Weights of a small transformer language model: 24 layers, 16.5M parameters.
Each number is 128 + 32 x the weight over its row's rms, rounded and kept within 0 to 255. Layers, rows and columns count from 0. Numbers have three digits each. The size before them is the row's rms in percent of the matrix's.

# layer 2 attention output, 256x256, rms 0.0445, rows 211-255, columns 0-127
094:141135149143084107084178139140132149156096105106120152168075143127100188149061165079130077127131110142148100183124126117136183074149106168097132115105163074104146118133109084135103095192096135072105123147094121084117176137140214125110046090122121139104147087143091161132110180182139080143114151106092065114121137121150129127104114115104173116182143110170154127144146061130201144154114
098:171079128134129138123086171127111094175126176075156134063144142140093153110130139147149099124129175119108170154106110147110163190153108155208153095135121139152109111152065104127146123108093100123150146132092155083092133121146187109120180130097169146150163170090144063041138126162092111116187158152154113169106123147100063176138122107133092212094117140139133117121162066137166137043122
097:188083181130100124157105181090119124171124166123100141111179104096125104106097157116116102087101093152122102105108141169182145082167117136078158099145091161165136150096124098130160154106094136180135137059132131133183067145152165136130102172173134076124127089108123193088110090159133168121140104116152153065132104101139127160121134118181148112117086135095129157071133140115127144121137
098:106077133125144138156136177138120129175161094132137113103131116098040139143083123160138098107141188087133140086118124158100108121111123133104111067135120193088161156112093134123143132132171146139146137116163045114119115167099200124159181109069166175134137087118171135124156175049150118119051150104212154081130123144089126143161078167163143110153174132134179077163123134177121195098071
097:145096108068081113123081141166094089143120184152105127133147121109132102131141104149143127164150121208091147160158133152112114139137151162163163137170097093149165081139123088164145120126102154098155152206149148211170122159155170082210093185100134142126138161186100089129132128075119171133125112138062106181098111103093205181134186147118140167092096111090120099166120098118087108151140
095:152103172098117151107174105144136136079031102150184129122131086144153132116107099175136089150134140163133182145133140081134145071119110111134079135147098102200165121085171132165124158124113119139141170149168103127116141123116127160143088102114126125155109131133136104063091135109160129099148167116158145118073116107194170067091141129159185165060082113088098128167113132145087155224104
101:123157111114112090121148168110094070099165125210144082120079108127128136144112095179167115108173102180113087162142149104113154113132127172114108166098161198156146169133100139164134107145123130144157101074112082111187129186116110105136102117138147080157144136117144113136135135102085131156146178111127097161171154119102134131142161101130128101104151122177120148096082117100115125176167
099:141144170167102139145098158114155142129099145093075164135168121160111103096163129126157166096140154135096157078092067145096186114141187189122090085139120094129071111154150060145103110178121152110104063050138090152213126176079105089128120084123112138087117121144095135153104198108151109105131148087108133151129165194115146111168103158117106130115094104148235129148148066123181147096116
092:099135122121157096129152144104170117147177113105092150120123133102114102171103120153178105106143102143105126165189132122145147146114174148119170094195119133116146088164165098153123184102154121130142174138198160190143174121099156120072137140151118176150137145130146130106152130120164148078140119132095114153131106126141079130130117126129042136160104212177152154174182118116145154113130
104:120179169154083166104123057159106152168090105126142145153114129142161169127195193159095083110076089152126165129077079170124145116168111148131083106119102094106109158139122146151175121126151136072117158134148141124115179125128165151113106127151087107134103123122166118099089129145135131064119100178118058086097171110102175152163171081139143173131109113162114115076118158171130138152120
104:193103137151170145118125142117146159110097135152081179201092117108120119082135172117115152109190155079111181135103145113129164150166102159107116161133116160099089159101067128176177120134153131078151119067096118125166195163157126113110090092159176088108127158059144078151085156123150136080110145084099138107167107155132183108063113124155122082154134135104133120120184170068179093074073
111:088158118184127090192178142146131089122104083144119133081103097121103119076150115137166129127139100087105107133135145171108141088123105120122132110101144128148157105226119117129119132138116153088097083059089106078116087135096153149053113152185075155104106138162104139142126143108142113125118091097152145111186088176115088198130098145157120131124135162086173113048174102143070121138122
098:123122135182169122093147111133150134122121087152146111098144127128136098081120060136128128092176105109090163096105180127124115138131184123105127119126141128070074107172137094134117096144136116143088159147075096141121114085111104101151113162086102143089120132168122116152077090077193143141126119079134109119105108097074191120162092115118093120152100154061092140102135126126149101178108
106:193086147118150133135082109132092114164071054151156122171152147086133178113163097156086095154125141130133184183133181095123129105128181140164087126144154156187141063172187120132107140112082098106146092145119100054161114072161146116081137152122119137104142086115156091141115146106154115181108117145140153092113108195118112134116169161136115082093090160182129120088084047134181130141156
102:108111132123118134112118148112111122079090122117095097136142155194083145111090208105124119144092164143185093156158149118168104107164156139122155126134122099124107167111144114113088073116186122091079157107131140168116109159114103119116181206121094054128081119134083157121119129133113153143067127094128110113101145133131117107168107122180105109116129144120149156096123165016130115034166
104:184117141102157074141128100150120137179107120184170152157107063127126162105198166144096092160146119132063151150137087096060110128146106134148129183113166109130113119108130099139137161127082122142187128148147095089099144112086117179147049129143067140093113155181124121126167096107175108101101157114108123083131117121175168126125149126105121108153156143142150125159127086137138084135050
095:147111120179142130134230153116104153137167105115094134132089082181154108164111158144073145097072125102121131096063136120083069128118121133156093080091148079150131156093109127136118139131118167150191121123111106156117103164097131112108136187128121134138155091127151118140130129132142169134126155110141122167130157153120107151150084110101120166129088139121133127103140161124166155208181
100:170126080115137129124110142161133136127123110038118121126127188113072111087164143082162195122149108106152107126114148169100089163155115143138110116076166110152173156170118053151109129115149144125170166199177140137116184129225090137125167114098119165144135146106119139187114125123109133089139163082065119104154113199163159106104136156118153132187193136112092169175146118138141104100160
096:159141139133118131185168100106133080145138144154145096104112080113109113120132088128149127132099103157147158102073146105180096164132102138115156086120154090122149177137130078147168119177065175141135135119076150093065142107122197130091164136178101077107105148132105098094160095136127186113120089166170217091084107119143108091105184061123125119149100165121181131133108135148121118158128
098:155133115083156151149178086090129147126120106131113106179111111154121100082195137088053086114190164091119105126105125102099156155092164133147134109138106071158116103114089106099143092167129091187122115174096105146155178123139089081166146092146087115129162151146190210110116125114039116093114113162117155125108145063131086125124048136169203110100136158151139136160166189158188131128124
099:148097168148075103076135147163077075114055173122141063128115149158149076088182133126089098154111135087123149092166134131132124062107135126152084091171169155102088133163139097101161149156129164090145122163122120109098131125092146180123132119105081126102128144084185074135156114070142108116110160139131057114059155076077115122142117110117149072151183146142097152127162114119120119133150
098:141116125173174134148097124150126095180155150098097086143165093084141136089124109132132128181157161126140146127122139065163141122173115154163135147156114106118126093114115175137072103136133106178122106121086155127124110146106157115079123095186150151104172139116164134184158133139160105109136167057152131169118097126136110183127140087131108151122099180087109079148134060165155182149124
096:088101113136093113103143163147120154190125095194100166110116092170140084132091103134104083075171095113156097151118167078192110075139109114162101138104106138100141123118107102127149121146121157053191178113115149126076101145128199118132117151118108076139123140126069125132117152137131157141108079098122108106152175169098116174127125084094148114101097087117144136110147160137116130149072
097:096118182130109093150160116152108098193143081166125142131052139100205121129082165122070117137105111168216182086154181107092084091177118093112163071097109145071156156074146098125128168086088142133145131110105081110092120114088095156082153149047092168140122097163161161123097162142166171175151139115095135141122143118121145120139142124176121117132076107164146112126090111113120123160139
095:096112072147158139122135116213162132150141103150176144180094146107139119168148125162104148067117108126115081103143114139151103112181146110164130124108143119099164115151125166067124082114142090101160098115166136102113200121109132141130086196152121139117122171141104148088122076139054121127112096133138117099092098086152139160133131111157144117151147115122126183198147128107112104092113
102:112154107165140101127123065183130209068109091124112152175087182108130170135162126117126082145158148094116095137098128119106073124096164100080167112090145098113122125147161123137146062158129182134060148148040147093157124154215105137166131111102144095104134161150128138149115172181111159207104127129173137148179086089122140159141128140140150088148131157112114145100076132095125091127111
101:177135150170087038104163161127108134155145163089154158040180154161091143116101179164140153080184097088143147108086135155059101141118128131086169148103115097116150146175127121146123104155160114098110111107125103066115133163178095092098125158123148133151128126123111141085138075072068138158156167150055137157141087165123146143106135111101068134150122139125140073123125148117147086072177
104:143115129132127150129129106125102085162131074133148145107083113111147121117112143115145105116169147112137127114112065121138124140147104161098051169094088086085163141175124143185141205144112104154187149083100113120097150162121145127160128115179112120147139182142141085130160076104099168135109162154128096139114133135139124133078124065080106173160123183110117100127124153159173158141123
102:095166061115122110120120141075135069098148197182082079146109113123123125109138100204116068127169175128153181122159152146092079123153123110129150140145132132140076107125152113141177136169069117087070102129119077167074146137156129157118145128156096141109139166116074100119162086168156076100103116178123137141131117134165140131141140122188164144150139106122118091160161140158100099095158
097:113110174167086176177117085150101097116161155095112167145164158197103128132139100143126135109164125065067070170102147079153072124104133127127085086126143091141141166114128119132116167164158133133151136179153055155148144159142167112133120098180115121174095108136115139126117152162177174146090107141097100126176153132124141134125142086137141136108143130223120105133144172103115154117108
094:077128140107147176133072098127132139113140138116145092136173105144161125113152114055119142134113135113125169166110102083103169120116164213156144069131144105151114132161129170090118154148086110143108128085122161174137121149120155133195124149090174141161135176092139166159140118108179108102110159104091157147160127120137161119190155179089087110106063150108109103113160139123130150148175
102:187144145104051116152135131163158141240134143120141164095129142081110143134192174138109148119126145124042129176148141120113121181163156132086199121182091140092154131166121109144113122135144112142138170102142142112172154130150129110092086136157104149134142155164148122173209119144118099122146131112169138101155137146181092176096178071091149114089143121131148145062132126169169151104148
097:146134133109106178076079137179107115137101134120088080185117065177143106145147119127165143142149134136136109127112116141096112139141165105143100130120119111123161046147114153161129134135062074106130145097168100105147139167153148085131187113165131062106121132136138139054104171148106118138140099143130112134137170120108121217142135081193160047076049132090080087056120102169138116126166
099:159117138156136057117160168138113125100139111188129134076138150136138109140120119135120176162130065131150146117152094134165159151144227149147197085084133117147163113141099140153113157143097067167112102191111098102144171094129129132123104120152168083123131125176120081137091096122142134096104142116084117088098106143162146118114129125137158099150086121158136126047098147106109154085084
101:141178136191078114112114166100122154139161160147135107148146111098102136124144181170152148085116082166073154125159115123140136134115154149099157147081182123126126140125132086173133104068151100121119179140105143133121166098174103151129114143162061172167177156141089120088147125071157145125159162110109106094132159186153140181105089143144137152144123156096090131069105128147105108139115
104:122083156112073144129105121135118112126144140082157110131113090150165132146144123152115124165134095095118107150165099116112113130207139161134171110089124141146124134180155093122154131117112106095140118107104118103078113050134072160148184138146097140133112153128172125136147065133089120092155141151094161084165153157119172154170115098062131134107114123110060120104099186168131123100066
103:161054123152143135147149095124075091140106102103180108125151107150120129134177147133118097107150149187104123101113092122124130130169100170109133129106132117152182145147100127066215164186221139132207197112154109125088141143080139167122132096144131149112163129116125128102141172115187159097115146156167133125163159148164149107175124147095088178080131092076136165144159107164112163132106
094:090078121125136108144107113141136140146113135220141194075106134090142145158092078124125057118103070132056191153075185079124102127118150119121132111159111097143145195088134107117048152132127080131165135119145125148126124138144142076132119122183168090096109174161138094156094117119092093179110134138124093155108074080114051107150101122152131150115135105098116156167109158124140142158141
098:133123170154083085143169138101116102093152132131104183155108142122141114180090173171109134077123158184119155127143185076090136078118175121121125122126155088091156143141168182099086067053134101159090176127127112121136194133062129179180084079119146115148120081171146159157067149125128098120106138144127137135153087154056115131121081079094161105137101113140142111113109149147096046144135
100:097130148102103171174111159163160137178149067105120077051206150142094139134151132116128137095157141075169143154197152153161159099178151155119185091136104115091060108172144097105131096142119150087170170113169114117132137122122132099142127120122135087199152148160135169147152070156118170161130144120073139101111129150059186111103078141095090129111151110122134170152142103132108129091095
101:105124137075138089077168130066109093155128119119120150133136126112152157183144086099136131108175157131123141171092149115119094131144191091147156103124115119084156101152160071124124082160105192134135095085156142084125152134151115161140118111137213141136137164051101135100103117108078174081132143115117112159140071145122068104118151147156121127146215156137126158143060159210114141145130
102:158117132151118160114158175125154133131153099175155116112140104135112061122092110160180141180166092123124101180167154117158166162148109133144122197087136096145168155134108034169115096070169150120087137102132162091097098109142107157163077143088130080135095086157123138139174152060154067097126145130105110127142151146113160073113164122093071127102145140101087146109122145141110095148107
099:062092112162126130094136144090110103109125070161106087112119176119092111144139165151112108130090115133096113119120125093134142142133106116117129073115166112152097234096147127089132033130178130114145123147117128146112165167155105067129174135104086127165124159152107140138112136102166201132132179085132158166100158109137164117094168053156064163162083137097132091106096085115097100053109
099:100128089117070129096162138132118154133116137093128095065076105118145082133128084094135135175141115120140141114159116204166117137078156150119166197110109117142103212107101212096138156158114151161116083077178087152146098153140142164161119087133120135100111147094161139123040151124179155134125090123152121132135169130138111099114146128107114159136090064091126096109104161160104121164137
102:138131087159123138170135152096131162111054140103125089161144120141096143111108161137112140163134176146139107069107126110085083189155146121176148119154123122124109146139082142175105045130114112139122147117148128120194106131110120111083143135101121136103128096122138137134097105162062146101152161152096116141116128105150172188128067126082141103124169134141169146079147157110078113147133